config.yaml
n_layer: 17
n_head: 7
vocab_size: 16384
init: "normal"
grad_clip: 1.0
final_lr_fraction: 0.0
seq_len: 1024
doc_mask: true
Each number is 500 + 40 x the weight over its row's rms, rounded and kept within 0 to 999. Layers, rows and columns count from 0. Numbers have three digits each. The size before them is the row's rms in percent of the matrix's.

# layer 12 attention value, 448x448, rms 0.153, rows 43-85, columns 320-383
101:482530516512525502492455582538471463497500463518528486520481497490484506457558462487541509426418501471449509508525494507538434432441514468439485476559504465442513470493507530512500499473584481
107:592495480437524521443462496444541459499503470528518469543585466505467513565501571460515520491560484526476493490470533490496489579469532474486473476478503414495479436448600549464448483519534545
097:481485536524504492507503496439492510490445510438562490602503458556513499445434500453476523480431466441524494500509464512504534583533488522526565562529476550530542493546498484446446529419579504
104:494505519535464476444509468534536493539471495447523507560464475549466548499497563486527565535542561446513520518502461503476534496505500491544562421498531455451458455541496528435489585471434481
096:493530483546457471500474495520467546512523422486513498464527444518449541472543483446446522509453500573502521444536503495476543517518490467520449524518476515514518452491505439511515483513522501
103:483519480472513470539516484525495482484482513450477497536469452470496500500546556535502496498431536477460541486461463536509501492501513390417569454471493425523467541461498444531569469498460498
100:481509468497491557502520470457523507506513420502503533437425580544541543516453500472472483502559447503460475526487507439490500432464500509542526530497508502398466535472527479483544498458466559
101:416443488500539479513561449492507507450483479558551528532541596432460505509441525540518494502449509462552469450508461465473553463515492493543501457552514467468530472485433480535475535576519571
103:519495556501450527483495541456554569423454491523454457452493502572483459545513504510513525510485451490450463509492592483530506463529417528440570517542503456523490455450506593511434625449476499
101:491504578474496556552489433574498484503443466524510426474511511464498490547464480490477545501521497528527540519489508522522540502544499445495613501444470470513482551426490536514492494498531426
097:454557417569509526429432486480540483476509532437437464482479533544527466537514534463539461456490500496482552524470508508509455583499502489448467518485514455548555565474481573579492397448514477
097:451548564524506468541507527533529434526491491518506469533493532472464522547461563522527419447490463497544486491473544431459507516472475505451465530494471470484465458498531533480564534505504598
101:467583472501564501510382465492523555469510500507498454484546439503513467538496447511547523430533547527503524452538519448437509522468468471557550485523483536530445519475525474550517560518502461
101:538553461521523512487492545542544506572484530474445444524504501421555473542431493497455585531426472469492508498582482485510530506489554495553485522485476520515516547532605522533510539513492473
102:545464589525459456549508457529486502468482478534593532548459606503567452533533564513558538484496486471538505487462534534521488499438497551498501469476469547483432494513496492504550504543515415
101:436451472490509464579425508495566538532503482508540453491506504502448451440550556507493503462546490524562511532479578526479470511517560512486535489454523511489570477582495492483468528518499467
108:524468503478557614503402526524469451469479492519476442490463545422514510492464583512416526475527509581483548493538552473474519585469456434494500453486538493571533434498513533484498505535478471
101:568444522539481396466542489492559504556560465474552524477475470519461450532539456508477503452535470560456531482464410472447486556530522487500512499453515460491433560463520583497504492476514520
097:499559446517521493524501443522441543481505503493512510543599506610477573492480497509489505490439454499509473596443415504477489480450512543537464498552436534425504457574535497479510538441498565
102:557434429528472537479478489438523473532461473480493455461469514535417555587458525509536503467542534545559533495480570482482530482511451524487506609521512463448466455529506562468503393441471495
099:503519483536526549536462525443513446525517496504522457475469445517620507505538496536480402510500556443546546525491459529512510554502520475549487526528516513503523472509526490508418487513534547
097:457552459530504468559512528497522490441461507449505477541473483489511484518577486496447465516487505504496528508488520413490494510503525482501503511524565501526496467535529583457476489585506479
098:533499441505554530492506464443531450437526485584480438544500506505509413542446550536471564529493478517568571472507575468553474477467426484434502515507504518490508526452518512468455538481550503
100:535483533522526438522497551500501458488538466448482522462505470553500481425450448495560437474531526503558521484553519409463518634528489529551431509473472442496505519523462536467509461506461557
096:485454503490452474491517485565482530508553520555462509523490478515490481517497498472573418473518520429525466526410494544453480465488457496445508559502466454476446553462438461503561482495486516
096:480494463436562513534540498456474454512486560501496442483488496478503522507487520519411439511542535446516479550503524404473513485478546570551486532519522460442502459552508500495572531467521499
097:492493491430496472509502545499546456479566493539529470463495520550458518520506529519473552487552569511514482514503487471583493472522489540502489559528533481478462547577487475511517379508492537
096:535463413495505463525527475525447467513448543537486460468489432457514448542477543502510503535512495505540495509503467549528504547484457525463520572465436550503521563496451424539539452484429541
098:499532527484503513443406517485477526378555491495484539519470463535431449433507513497531459569508525511452476510506525509513556479504512467532469554540505525466516489455465434514528478475518558
098:504541473508525470574478500497471526489518469472559400449538565475583460507558487523537485492525488462467561472472556503508509502432501498573556473513453524497484478515422525544586522500462493
106:511432513519439528505461435455490456547534485475527536544531450482474442481500475549496529554568491450510469530395439567453451539491499548512439501486502552492564539494553547500500449491447503
099:501458481446496487480465500461483531550491538475482523455546468491524621517530448505527479557463502483477512516445522527535520570459483469523493479447492500495576504499458497522512493457496512
102:456502538459449470458508526484491513449558497465533378563521535441523438481488509494582497503519496492434507496477573521510543411498492501542506426527440495463578559498435553521452454522486505
094:462482468476501549523481563503501481474483508539477528554458492522500463480477469522454523571448611569470505470537466494562487472537474436476485447536556479469452465519497485422516515532525522
101:536483483435489500511566496555486452408460567455478522478484517491516503497478469533533510486499462485493496544520518464507496498535573440487540457504501466522458455461484495494483503442532513
093:518452507502553548434470510450465448461511517458548463406489547482529605466526509492529458418538533527527481516473468502526527498432480459517516538486459476568486487512555476499475530465542424
098:552427505530526436512514550447537494471513480475480526483497540457496443587488480451607582516536440570541481457579392458450420486493452508514461459525503509483532465464518504428462555532540524
103:522473501427488478475561479495520450552538493473459550547440455525412470503470470467565440545534575611518550494517518554477524515462450555441454446510489536494474514464470488480445470509548502
096:506512504577389528496534420548510577518436512530511498446519505497443527416514479489514494454408508580473471500430481475507492493542435489534522521523556606479487493506475474515478504493500454
096:469514494396477449491553549436494493496457529527513502494501549549520527505558578474508547549462538506452496481469449412557500573491522527525584499466466514442492505559466417475486465501494478
096:493416495527481466478548525542491517485457516392522498502491541516458492426460548440456474548520487506446579531506454525522489481520560468530522469449483477465483597509530432490533489523552535
096:537521518508485491510527472504486452518471428524508448490587504438562466480535527458580513481493550446531472500498457555562430562452455549524478478509463580532430581469521513483512472495572495
098:417520525538448549462543534460529457512481556468520511512512559508571506462472515478555525524568561526500469474533464470485503552446556535515428525475487434476457557521507493534527524506513437
# layer 12 attention output (transposed), 448x448, rms 0.393, rows 43-85, columns 320-383
092:508530496547489508527546427462520437440505501472454508491535458488566491560526481493490469516506499553480499502510511511486550505554537535582460545454470504584528573480458479448522508485407519
097:450483559559535546478507519527545518539508507431500500455425534515479543464469426518493494428452506440499489559523486526458482437486437472522558564499538592421506502504428456485460487507493462
092:524535510491520452411495632487472472468544527606464599461472485499473432536538564516506513490548511479470508434498515546472446518477512424506507457523524475429537510505553421576469536555517491
098:514472572478551478545507593501519519447512494542443490509498514560530469504534491496480499495516429578514414458512509465571479516478484482442489514498470570578488504424485507474515469564501549
095:573461526469544532523505531470512539483426575484540491490488533526525496523509520538593503497518455538520480537471485500492462508549530569529485469465536493514515531479482580489503546503509527
101:484449504564486533495521532461513539503570475520545507492547506532505532547475458525477513523542494549532474403522478477547576518541529551461420559539472475521551450486540530472441471476509499
097:480493558492515480492495468545549562436502523481462481465504479501482465493499504548497551450449461539495531516565502536527611550547503448495432537471547522549532516539453525585536519519479542
094:513574491503459529503438459490440524448537575529401462465510405508507518519481486430457516481553490514488492477505482573542470506536497520449497523502448474486453503437510544476550473434512435
100:492489472517569500523553504515474415535546508481609548580531524487515494503552516544565453506457524601631482479490445514502457469457493542542409525500412512492560575503456409520569418515531475
094:496508513579483473425453547471461573501480528502445495499522466518522484470487551473509466505542449479475484432446506453519481535452457551497373487469564505551535468521517506451508515498411528
094:518521544486454437596558482556432477483502491524556535459547431438483517510509507520527466526429488513562434477593503565466430403519439474488499548495510516507392495470563455487508517526502503
097:538459510496522524450457541480505518538497506499492519443552476510480512524549471447496535513425543514532468485530495580483380497498486518526496461549539485496493549538463567523481489486485452
093:543472489497463524513516469554505499546472526477488494492507518467558458526531484506529505509472485532449478554459554517504443466570498513508460547455593458501546480459528511426577459513424521
094:493483503511487484562505466458449475437502494479531526494492561542446497454567519503547484435566521548457488469483518483527481492512496482519474463485505506473525468448384473457446500518501547
096:436448514440490513444536551463537507589540493354448438452538431568494495510449437481460469534520466423437516574550483483458486496592566420485519504533526486496545448524509476444428523462471481
098:477552535481499461441531533519525485516464565500482521529525489483516515562429456516496481480462578504476535522538564509476503435493476503475481511472455509473403474489494505517516517482543529
098:413566524544466431452506542491541561578547528548524583549479522548493461457493459509589497472531494486466467495534461547516459469462465485516541526491413447486473529503468487466593497475499562
094:470524496454558574480512475488412459511451500481487502494585511482542615403463577459492498573503555497481512571507523538539447515505438540502489580465462576551535498523519474488478520501507445
095:543539497413502486512485540477524497485517540522449558567411462485482479535507515538509533471536570527494551460589547415491521518550497485468562492512539441520514489441512527479541461568533469
097:464571509502489484540466463486506545493463504525585518505580438463532459482510481470464542517429429428488395502498424510539476496513508474538455387455429468476464522468548533515486531525505528
094:492506524442547569442517492461453496458513452498460530481519519482448479470398490539524489536458473524438467452489575533545496456589438483541474493475475467508532510543470479575500499564538474
096:549517537464463610523505529535523543558518484486504484428513518495475567552474534490528550429458471543517504541490484513553449561434510484458491536491455567485510519502514523504433457552524547
095:448533588577480428541492442510451596482524495460484472486467534481481482493490582451545439540514430533504510517465587574455579410459484519566436520480416455504501459484522454515513427483480443
101:520548453521565493501495425521473538467420528518471431480473487530474500514466547576469535510469476497415553491433548521551527471538514503490579459515546465457518570538578485520524519531522496
094:494493468524521538466533583440360507485500461507543582498503503554503452514503538495489452508531476619443453527535532486435493530497494442576533497511463553500513519461545497519437539481474511
099:501512506496506561545478475508466503479573477519540573478491529506486479550558485504460498513551513497558505473522429556460528519500468453422573523489434571491531498532513416503465463527479464
094:491458516511454489516503467489537577423503413462452509429530502506486494495486458491485426536433517499553524522554536508554474547479487457570475484486476467564539476451483490482449483504473503
097:515521454556432484580483457518498548517479444514512470542510538502380469451476508471588442511482518503457486411556461537478527516576458501517506501534583452526444507427489558561521530476553489
100:540499504497551499538523538516501478476494435503486540543523501475545525518482484506493541465544492532529487516523563569513449543418503559529540421468479506410527536519486531554512555502514453
095:497514455446553542483429556511442477538534503531504533491473438568457518453533476452538497511487534524521519488470480521526500512531514525507486484476496477466530476482605510517528478483574562
102:495472469526520484493561545599466477505445462511414501447485544492528552528511513517482482462525529500461542484490538474510563469564540472534546496508507517492442459460531551456555599487542582
098:449494520494511509548489541475508552527500496560512482530546557497477510536527598523524508493490472493485539511521504477476476472507484527420481444555518411643447495513501512420534545536529482
100:537516563505545505504521450487512432452549501518490558534545422506528450475452491523551437516487455555485509502446478476550496488473506485493471406514459492541573401483589542480449526492522562
095:542501484513517477492543437487573491469537513515501523451498499499490565554506502606475499430572458530455543532511554522438515475493458548551497520519542512490464527516476467453422474508438450
098:484552475489549545547465483522543497549554529522478506550535530482413479448509539499499530494500468538471482585505504475491420513487493568526500492483504537507504604487516498517564546522440488
093:446553486553567399454496439472496557515506559433456530493451482470521490561457464461455471537533484481492493429473555486397542484470474492443494487580536450533598559531452513478551450563506489
094:481474560470541429450452478569432570425508479544491449496505475573517474510511571507483474474546509397482469520566572482533629477503504533478488552481509491520523504459509509481541520502488452
100:557446491483518477487543511475542487485491515522442477505558526534530521499492455506541530541548485455525454489484478534493465473496522487579476583557519421567534557501477514513497509521530542
094:489533555532516483496424530481540497474507546492544486531438463524484555498402550501488466443487457581445518485576492475522569542439499505502477486431465568570532541582488508441435487524523495
100:507495493572457561533510491561499502518426512515487435517558492461497523458479473565450570521587460531552513541492538517510580506487525532476575502574505520492535489487501527547506458492552521
099:520525535556508528542494415450520514541540584511487444523469540475581543552602469551579564456474511519511415498460465473499509543525465506472526519535508436514541450425501587475516488509426493
097:415558489504585363539499515503495525429586519492501501433485473494494529431490516435433523519544467513488540524586547433482481531555433448454462529532524478512500488476448531490535468501503558
097:433523561498470438468475503528550543547470374526451565508527572507543497518508476514473540456551371452520503505468493490553477479516490477401471560465512502408493476528552538435447499541524513
# layer 12 attention query, 448x448, rms 0.129, rows 64-127, columns 320-383
102:497582491485532432590494551523491550514423506476559525510460530546554466583548529510524543504535500494501535466521558527540487454519469517543496509481524506475433494459550478544572496553475521
103:545384442467510529465463450460463489498489538494493566512568583560481520584405454481556492425430528492480493582519482530550406514526494442465530500532549453528499461435487557478480458461401490
105:543520510564451571532497453526564466484511507468499474438505529464488441429556461533481579531520423485488520499498418493501449492475452530520474496504522458435465461519491561523465441460469509
105:507465568514499461519467500594477473524515541434459497573465503510420484512488499485486518459474510535533536530491535548449457476467455468514548553469466516506470543475531567529655524478540474
104:461493517528420563522543510564474540477522431487459500460479532463483376471479461502445531489525440507501581532515504491502522512511522471459505509477485467472483486449450527529538533562500514
100:489475505489557529586480518444480485381524503494547545501566529540499452540467522435462517488520464391445535505527552529507477523478513452554495417559460496474496543422456474541510492484541532
104:579522549508507627560433464506559498548491512474461549509550522474559464478525494455530503509523468440517472475453483503471442457468451545498524534442501554460517509530486456585452456513521419
097:450506570424517475506552506443509408553571531504452501485477535543535517479536511480503488431508476465501455498493503506501448531542519473458396522471542491579511508457526546462501512451475437
103:572484464459501443551473510493516506451477449510443553474477506486487514468478528490514506454481465514465541510470468478468486481493475470520405506428409477508441523446572516468513540537594539
099:474538489483547411468438486536489541520508464493475490481492507490498539493543516481445512476477519426524562460439450585449510490494529475555491491481505555480457438457430493502478507568563477
107:425570483499500500561526423516520510532549469480461499472466429503513511489517571511487494518528530491496530457467505453459461579477481534492541570508498438515478509527532510543595466430530523
097:494555502566428510504469434516484488566460502511456423469475482470497552481490564454506563462545439540505517558507490485523446494504550529494553509456525501487551424495490437506471489512461509
105:512501561468471467471581449560494508533576511436491460496459566539491524460456491548477486550523506517467540560501477458515538453516460459511456462502505492536502469486488491476580445560520547
105:499476451472377441473508528444523419471514459486476467553561501512495515542540553560494537455565583503465499549486546500475424452465537520559518465549492553499531563453524520558501507501453459
104:482470503502497461417524545541457414494480537478524486476580508525505513615563520429445541502491487502551562492524492499580533461557460494517493447570494485558461466513473449501534461566544540
102:474490445514539516480551478553494499500507462562569567480560498469454509509576368483487498471426523490548469509500506542478509434525517465531519501519465479503482445495493466477476538512517421
108:477516484533502471473528469465472517480490529467449558502485499479495484526416548525501502473517485521446515463504463465518451495514535498487550467527547472537453488521485489471471531519582520
100:499486474468510550509572472488519588473518481499579563415515572516472479447504481516524460532524511474544587535405486507553474460515480492451493510473454507459539470534479539546476527573538447
100:536435501491505476518519520512554526549469460576398464454514505528547533501480495520463562520497518496547489528457542469538485444562486533563521491453456470514446509498432479504561516586491510
104:537513507527512532494488405558501524554519527434473535468479468520480494479472508566513488532567559528514432451526542472548475472417541529501533493478428492574523539486532456509516507454428485
101:509402507567477526429553462513470556468474513515442525551510479418415475478529559482489508540531547476501526428469491509538592488534508523481503476484432544481537512520483578509542545539442536
105:511520526492458457439441446482492478502515469465529468478513455439438515463513627447504457511412504469522537485499525546544574406524496491482524519526561452493524511532595486528510482506532394
100:432461562466486534465577463491517518554482586564498456569532534525466493432554508515559455522422483496527523515534433476619511455524454507510453420491472512499542527553461543491516466411490495
097:462508503521420528569525533524541424470503481567472476461433547430522488525515535502552519494510476517489430553541490531500568534536524543478493512476452520493481513484453456479500440423525468
101:483499476534574524531594543476503471468496567487517544568547570522480551585462521575549488521496465549539528530523481537501451497520436551524477433472460535512550566452452515510535490485587452
106:535577560450475515522517484502499469402502464438482466418559479568483433461579488485547493495498536503502534521503535494473487461488577511504541528458452542454530594528547407545531466511464528
101:543452526451509511550471480475521489599542515459529535451486512475477520480545497521542483435510478566536496560506429484550536564461505468480441544482458556450481411472496466457467538518551483
101:539514470457521539508487494471511468499524462556460486500495543542523464480538486503490514465549496424501518486466512502507539472477465490476406509497483439439515459490577498487490537541436499
100:451555534502532476531501515433525551397578518541547426482467477498506484510499497479518478486508544431484514495520431493491466477493515501518561530478439467557494534513479449455549485497516529
102:461503427490526508522432489473418505430587574472498575538484501464419563564516492507528529443523461496496468466527513508467483589516419488432491480513529396514503490555511497416492541453567502
104:414513501564603508442512420456519431448520538517465504564479477533477540470455470492503460560541502466521574494528502431407494467557531510480505422539438531526461435532483509511536511450512553
100:490473532565532459541508469501493520392487529506533498525377515555525545545532481455461521476523507482496457506436572580460453519462487517454485532476512423467529536458484537538528477549467506
104:546570503493518513493528507523475501502482621605401509550457501471522526594505551533430477501446532442521473492481468541550535479506504502489521438517545482525523525408537479441530459456496445
103:535545453421479516492521516501524472443495515484487520503439479572469497488509480566474431518487516548462493541507487589515474520484500523486566505504505471471436523562572489521486510489492506
104:521429485451527535500487520438469462460438529498545484465544545451474573470570464554570518543562514499531549523462447567540481508475508553566543536488516464492500480411536525483435525448525463
099:538556546445500494460533484487566577565454543514504499493503522520462519541448558563478470462475480496524511516509486581511577536498541488520481499497527490560519503461588529504491530471496537
099:512414458502450448514458416540562519540484428538417600521521522511495465519456464479489571508576466529470512541504488465489464531498486492542515478496512514445498484566491522505530519527490498
099:499514415441465517558511464484458494527484397428521477470508499519462526476495445593511427461448537535432560517518549547469528555420503488472487553426524505490525531521536491491503489423459591
106:528496438538465544507499502453506513479501409489468507587533514494532437487454424515509523447573540511531536469433499527592533576507484505462482479537425516555551514494511463544492441471500519
109:467517486528484511460569543571429444503499552583532493478457465430532508530503414563515522545535500555491504570523510511471546439467451487554496452454492526464515498433514483513484525472477488
102:488512461519496508574495478565566473354504508503497515471506537487574538485584533529487542517425493410525463508513491550457528491465457508496529473539525570487476541545562529586519468448471471
105:539475592522603549509491508515531546505587481496537540537465525550403521532512421521523545457577482483496517456498439502551547502462453466465436531468460487518535429529507480522425492501473499
103:471522522499454503529486466470568472540590439560437503474456532444562445501411503503523466542521528500605553530454471462550469447542509553528605545477580474476475455547520459525552496534505472
104:458394447516527486573481511465508465466461475472543523510542527480576484488473507439548472511516478562448464514513555505519519522491518514430455516477551473507514450539538491524435464514471427
099:468509505496468536518483484545483503512495443563512486451472482568499487484488525523462505471524496482455490522465474573432515590506458516479499504453559537514519527513529461523508531494481492
108:559496422504492438517582423510517501512553456467504510410513442495536513532405472514489468523483577470458508514485493535489551500419392472479515508485445466513515430421454471420491556540536523
112:552437461496543530539520479529468456532510571547549498399543500528478488509497494474495470455490493486513455466465486499505438494456545454549458452494458470459502448511473533447506567453559473
100:521566507464498448498466505511487480518505484485524464563473480509484444521552492512479474485535465470463532500489511455479545524509478501502437545441491522547546493500531502474490504556510522
102:464527457482446531484481499469467502447529519471502474550513563526469499419497532533460520502505493545529498427573498493553474518485523560524484547563495514422477422496523492465441434476577484
102:488523542550466468459485502508486469525532472592564518545572499502466456495499443569555529489465485388485511465455497425409555422423460465562502473522502476481574507514462510460509531489506507
095:455562504516451480504495485506432461548491526525484516500518488470541479468487452497540449477508488489535561516523483472456488562526469497477513566531501441472479566471477500480551514591478526
102:539508486512521501509483551450540522476544554473489455487506523424520528439486426510458467524485507458464474548483522536542513428497512530465458533559498538541546430525486577436480551495476518
102:501542482505418583481561499498506502524431569544521489565519530455470541499514549531512500556543482551525449562589424565466450532467538569462453454537486499473472604471481533513462569573528513
102:600461508519500488597554525477477541449556461513571573482488508500501522529545551535540509459444474460514460528509462463454461460558477478419479508509505450488455540541381620433555433542543451
098:502509540486491466520573500501497558483474514515483548523497498515449470546513518475479512460579483481436445570480587506499493501475422466483497503485456417454463559554421455497481519522554504
108:549541529541446452435513540540483558509489451494462576428525482503538510509510531442519501484481501511547534460515477490500446474484547467486499537580533468500496505512530493549477467511539612
106:480393494527496487438481460517507526439452530519571490432551513518513449465552523444580520470519540544484425522503440455588439435415499471515556553439480520481464557536488429495548525415482475
099:541523457510508447517556457538476455536500576481458555488541510439535610519524509556530542471511541500537490556546482497556527488478538465490477464596520503453448506568488502444482495453478496
111:420447516496459502522534494490563447450552568551520522511488475446457541538436408501441510478546515567523517471490468489516563497469498506564511517544465491510440469451528460522555513470481451
106:519506478513573467416460471502496610529477442487564525494456526497531501522462492534527420536485524514499495462522591490495527489501556439427550489537525466504506529437493546492514490484433557
102:518457508477463507482603483404487512472593476406482550593417540453520517519540500478478523476481515536433488463496526447557618539373549465548467542489483530573501557470508521460510522473571503
105:491527555524513514514490526448550513533513495581481527485544509469507563473537530464524523537542454527418512545488480496426443448522518558513490397562525535450453441492486561569456456506515533
106:490544532458526479484505497505546468509493455539578442479523485459492478543560506484520475463498463518427544493538459541487549483551509477403461503598522485456479486545487499416450456481466553
106:590517547465542508471465540543497526489454517525444509457506526480557387416490499457538420491473516501494544535482483496476515466489505494582580466560506527463478460533478462531533467542564502
# layer 12 attention key, 448x448, rms 0.126, rows 64-127, columns 320-383
107:554521487440491472550531501506473459528514565496572531545490532523519493506533457511497493448506493515447501510521503493494498532538409499551415536517481424471465427452475500488524585497455504
103:543484487446445550519503504443504538441500521545589522519563557560507454493453506528532483471496506493539436532515490539506450533505557511525538488479459415561554481433541494500547549458474478
109:573518489492508555549458516551600517532505530504507452486462519494536487499512491511529560580510503526459474482449421459457422474501464484561457479528478529509444477494459508479489468554538460
110:544554487511483510460451535493499502389464539475521484544462531441495474488504508390536523524427574576512506539544465518563459455458460493506514559509449533506473532473472522529557490461564488
107:453461546524510599536552430526525521469535445570378503511499538518502476483485394477528504439526544471452538493543516512434457471476587448479417507464492498472568469484472507491513411502472450
103:490455502434536546566464560490458518542483459475552549543520538538427451507490461448488466534536521413475468515488520499496520540537565467541500459533457530524504592436543506536520551543515530
108:554460485534402494483404524530438508539587475481456505560490562463516508444447440467551503478478466494545492517482503499443460497467429494449505497487526542456482549460450491571488435509536507
105:488509525510482505517595496514459520463495496533480501492413484494504481526503519517557541478542487484531459458493484481511551499559460440384458481525421501531505563452479500465487496450525538
108:546515474412538544500474519506495486462467506474499583529445514525513526425528528566546527506551469484472506512531469541545452521445487521540415421527446526492477441457554507515522513443572524
107:487518482489602446500441500485434553531575427480466546422515497448515455488482486524498529445461506539531507480466488533474530597508483549496493561471443451523491446526419588521506430612527447
112:520501453504528495623557478579485594534551493371527550454513518523477538439521540524514527472444522481470502468476554445482516484500419477471470538510477490508501507499533536542596454420518526
102:472449533526469443504527474543438506475532518488451459502539515531462515500509561484531510466531457515477550501525477460482407438510541477547501433484429466497473463471487547535475485471499499
109:482577473486484548560487493517516492542508511460468463506531531522474526419506592475574480530515509522470518584530471515548450506492434481491457522474430531479465503501552509499520488491508517
110:520462525471475424484549480463423495499513522460486510524503478489491575498538500491457512495514532502495461539532521472551473469518494475468553454522456553490561486421470488488508489428501466
107:539521496501425472500516574477425461477412529577525528436576551472509434495536544462504480414519462484506508462528498506576504543519519532493529412473540477545520480474526447526506526573473524
106:555420484584533519580523480531428472532555453462550541524441510526411548519486445509486538513527562534544476502475482530514549509481401473477468519511513536464533471542488528430471494485614478
110:521491449511482489535520461588493526495457424522489533545465468523544466452436465501592491435516515504510495520456508474457508500493557447458547453493523521497443529440554512502487521569566465
104:510526521527568454542481470456570571513485433482594487523465477533470478418458481505559431400538468502546511461447438538513492442461471517466537545529497508521497502596502522453474536491563489
105:484519515524380467466497512539588630452460441542493499498452477591517460440438441413495511510497455445487488491473581514512495472556440532545526559501461457490448555472482540485562541562451530
106:562501540522553531514547487566534463537465445521485529461457490549561508466544438570517492464518509542520385502477492523569549449477487523433492461449525436550500565526477512488546540534428524
102:498453551554460543463553398517509550566442555538471531496462525473501433467560497510513511544454475508529440444485502489495571430495587511481524518502501493522519490496468543522512506602541490
105:523498490443522443458437467518487491540461506530497536439500527426474544483539528457499530529506458498482503490511604484485580478489546491517527495501572464470582492502517509513544413509495421
104:551464522490560499450586508512519458501503630529472481512510477490506499503490544499506465415505466518502526530485442510511439489532530558455505532519494596494487504500391559555516427481465491
107:470507526568398525513481515544457465486436490503509440487477440362499530448548551485563429467490486535424466508477520553503541560485514476511413420472387469504486472516500513443495460505453546
104:435500540454533531452584487506518464504458510471554530537562540600407420515465482538480451510496507465513550539493470512527526536482441526499486432456476457544555559514543543470536505458508441
108:565586560508479497455467470499560440454567544520493543420591419536556484486515510553515438546459523477544518501492535561490519426487511527552534473499477491452530517488509475471566495552516504
103:512526520418479514489522512483577481549551527542529439491478434460456472551521551483453440504538464461531489527469544505478525595479527469525517537505506547436405433454483473549500531493546508
105:540502480467530510579523466466540418526547508574437531547511564470457535531439451535454545463512540565511473505539523498521533531459454470460460539496486435473531495497502394511488460457478490
104:534478482446576480487456539446608581403488529483494487514508487477488507491512514460554516486533544439489577469508414498534527499463507599525515553499492516540482527506489499483538487506479549
103:433457446471479540510480424487430500496512427468491529535494570564493485487510491533559474448508487473525533462567487490517543497538511502482525508536477494503569482456519476447508508459585563
109:399497444512550495480544490467533436479557528570469535514470463483545570433466524470516431548478462523508458496481447428410475474476443431424484500472431570563466498452488568456537498501507494
106:430510539456519542528523535463492510571464484498463524464435445468521521550459456512496512512513572484526538510562577565478493545520493485476536500483438526548449481390504491541544519489414532
104:502515552469531490540457567502512499503514516514438476566467515513499440571435528474472543478538440514502405498505463500563494472532506474440525455481485496574495521506526493492490460465436457
108:421530521423501472460526499506552497523461533514565462522487493456562482516519526581564468480548502527526470522539440513532507523445527567490505451500576525471501563498481471477489481467516477
110:552455499479531497431510503377475551478397510499451488523504481477495555461503497493479469444537497445548532459452450567500562547514504528529511463539534514545501501503491499413489488488486455
109:459504565413443476504514495519550500537447547476513535477501528532529539516516511528481450493479540495578480467461464516525550467461539536535456536478529479548483432490572535498498470476518534
104:435416410468507510524447489556527555499507463545479562542527491450520472516420482489567507516480464530468510591431502487483540564573568489542512506469506471491468459536475555492456509470457467
104:535626473445523602500540496511494513456532498537480446486428446421524443491410428509460504504484552518499566590497597504571548541471466486450533552557528505480491514493542487449511449490433568
108:503487536514498513522519484452437532413528439474490505504495554516475436396462450510481438489564566460504495500489504537530496558488499418463463483464464514516510530545526537525500504474503489
112:495527496575511548432597538544494438496550521505545496496483468444431537467535410545464501541481384538539557480556485558507525482481499517529521469523477512465508541475518533495492529464527507
105:497585491551532477506491460513541519496510567469463519440448520465537464531607581519449531499494492505515478472536488569450554538446513502512501459615542542433510519551552536463451440386460499
105:568533557512563573526492499502500526486533496555398520484522591522527476478527477478509576510476468518494507464501421519502518519439466507435453510466494533515511472491522483493459531509511569
107:527527455472471513433535492476528461459482529519397490502511461531493480489465558514481496551502553538503583492506455533486513457448533457478550574419508504419589458540491436506478473487570425
103:528463462513523502559530494478486467514429495471549495515519498495453544505509490485516491502482497466432498522550525518496451542518480524516513495497562466541583451482539528480539444503436484
107:475555541443470584547497438548507542467463466444534516477467558507542507520497531513511511510508484488443503531525492529512511563452469480431479573513559538489537532524451503546493477564505537
107:505436448489476502497559504531534495486592469440466497426494500481492500455386482578520477459561535478414574522500498543507578531443444505508549537500481421515490452490602455397464500550549537
116:557434451545536437518480479513501558513518581511576545486452543488454455461466546403478557472500542502491538499478545488508487513521494474499513488498465450504513479477454468518513587466578433
106:446525556483539499532485467504484494518482533517523505518450517508475449554470535539516518492475484426503468518466483504483507503562568541536489556489502538506547514421478460513506488541517510
101:470527476472502502481462465490489513552583562518528431512520590496474558450490480498460528513472430496574492504575461505493491483450455466541458476565477435514443488508527480495496510539540531
103:533479528548534452453453498514535508491559462474459522595546478497478441461552468506513510460528546480482489534471503416454570480456451492574536505527628505470495563488548501523466493482456452
100:422601516470496505526503543578407488483472508480542512420481514568470505583477457474464537442490483489482652562505479422501501471477488517526464527533491490581508508455499520433492519482482516
109:496478530425512514548452444486565514478449563461515488507500494478507441494554515520527511567486502475445503459528518473499525473537491492448398475452513552537484471474476535516441538478523478
107:496493569506477505453543470553499509538453546571578471485507471450410509529572466486568471440491517511510532481563465548553428540490542483474494515516502538473465456526420506481497463525553573
105:559478440538480531522526427464528527528579500533584496510426516461530503511567593481534569497448464503511465544435509477463517497483464544480501522482533461443474521561431454462486534444446497
102:486453478486510426563495439490477561514447470565511564539501506449430514556476450518489501416535498499483531485474542525483478490529431507494424498479541485433485528565473511528485514441503499
114:517537425505420439541490484483463503516470479525372517473536550534483501460478558423530511499415465515537507530444484523488471514490471480506512437532506503481563501539570484520457478523519532
110:489470553475507509535521447472508512485510506553535501477510553510518487491479549475542447555525515449485533601504556474551512405464447434504542561509498515466485498635539436497511497459483497
106:560497439435509478538508498532534557569392507519509530461548516534500491437457534473515523499531516550518566516565460529552467426437521515462509450525491466462459542522521456504514553475452486
106:399584530503447448562512547449493446513485544563544493473525485472543493537552441552512492511544564483633519470483468445505563574544528547537442552463475526554515406525521435522559402447456427
108:487452511460506478473465453532520531507484479478530546522551594590500534529445558514539445522404560501509549460511515472504521483481527440429487484497538595526512485484510498558464475505478526
107:536562550507493495559590492384478529468519456495464513538432595448525488469559492486433497476502475513448493550556493483494540541491564547536537521527539425504491484471451496487509512473532495
106:477462547498471490523543513498506540498509530599545486554550470546516505487501478441510503476521485542521496500543468510410487475485503501485456426483566482458537504494471594583446511439493470
112:531560457510527500488527486490560528558511484484488489486539431476533465522490546489478474505459466473486526473560404507473546464539493446460513529572532532451482455543483496521497471511461549
105:566470572495555505451458548459458591533474562479487476485501538483508482489486475412557515452492525466526523491512504485526513411528512520580536443545507539463529518554463455565487472505551513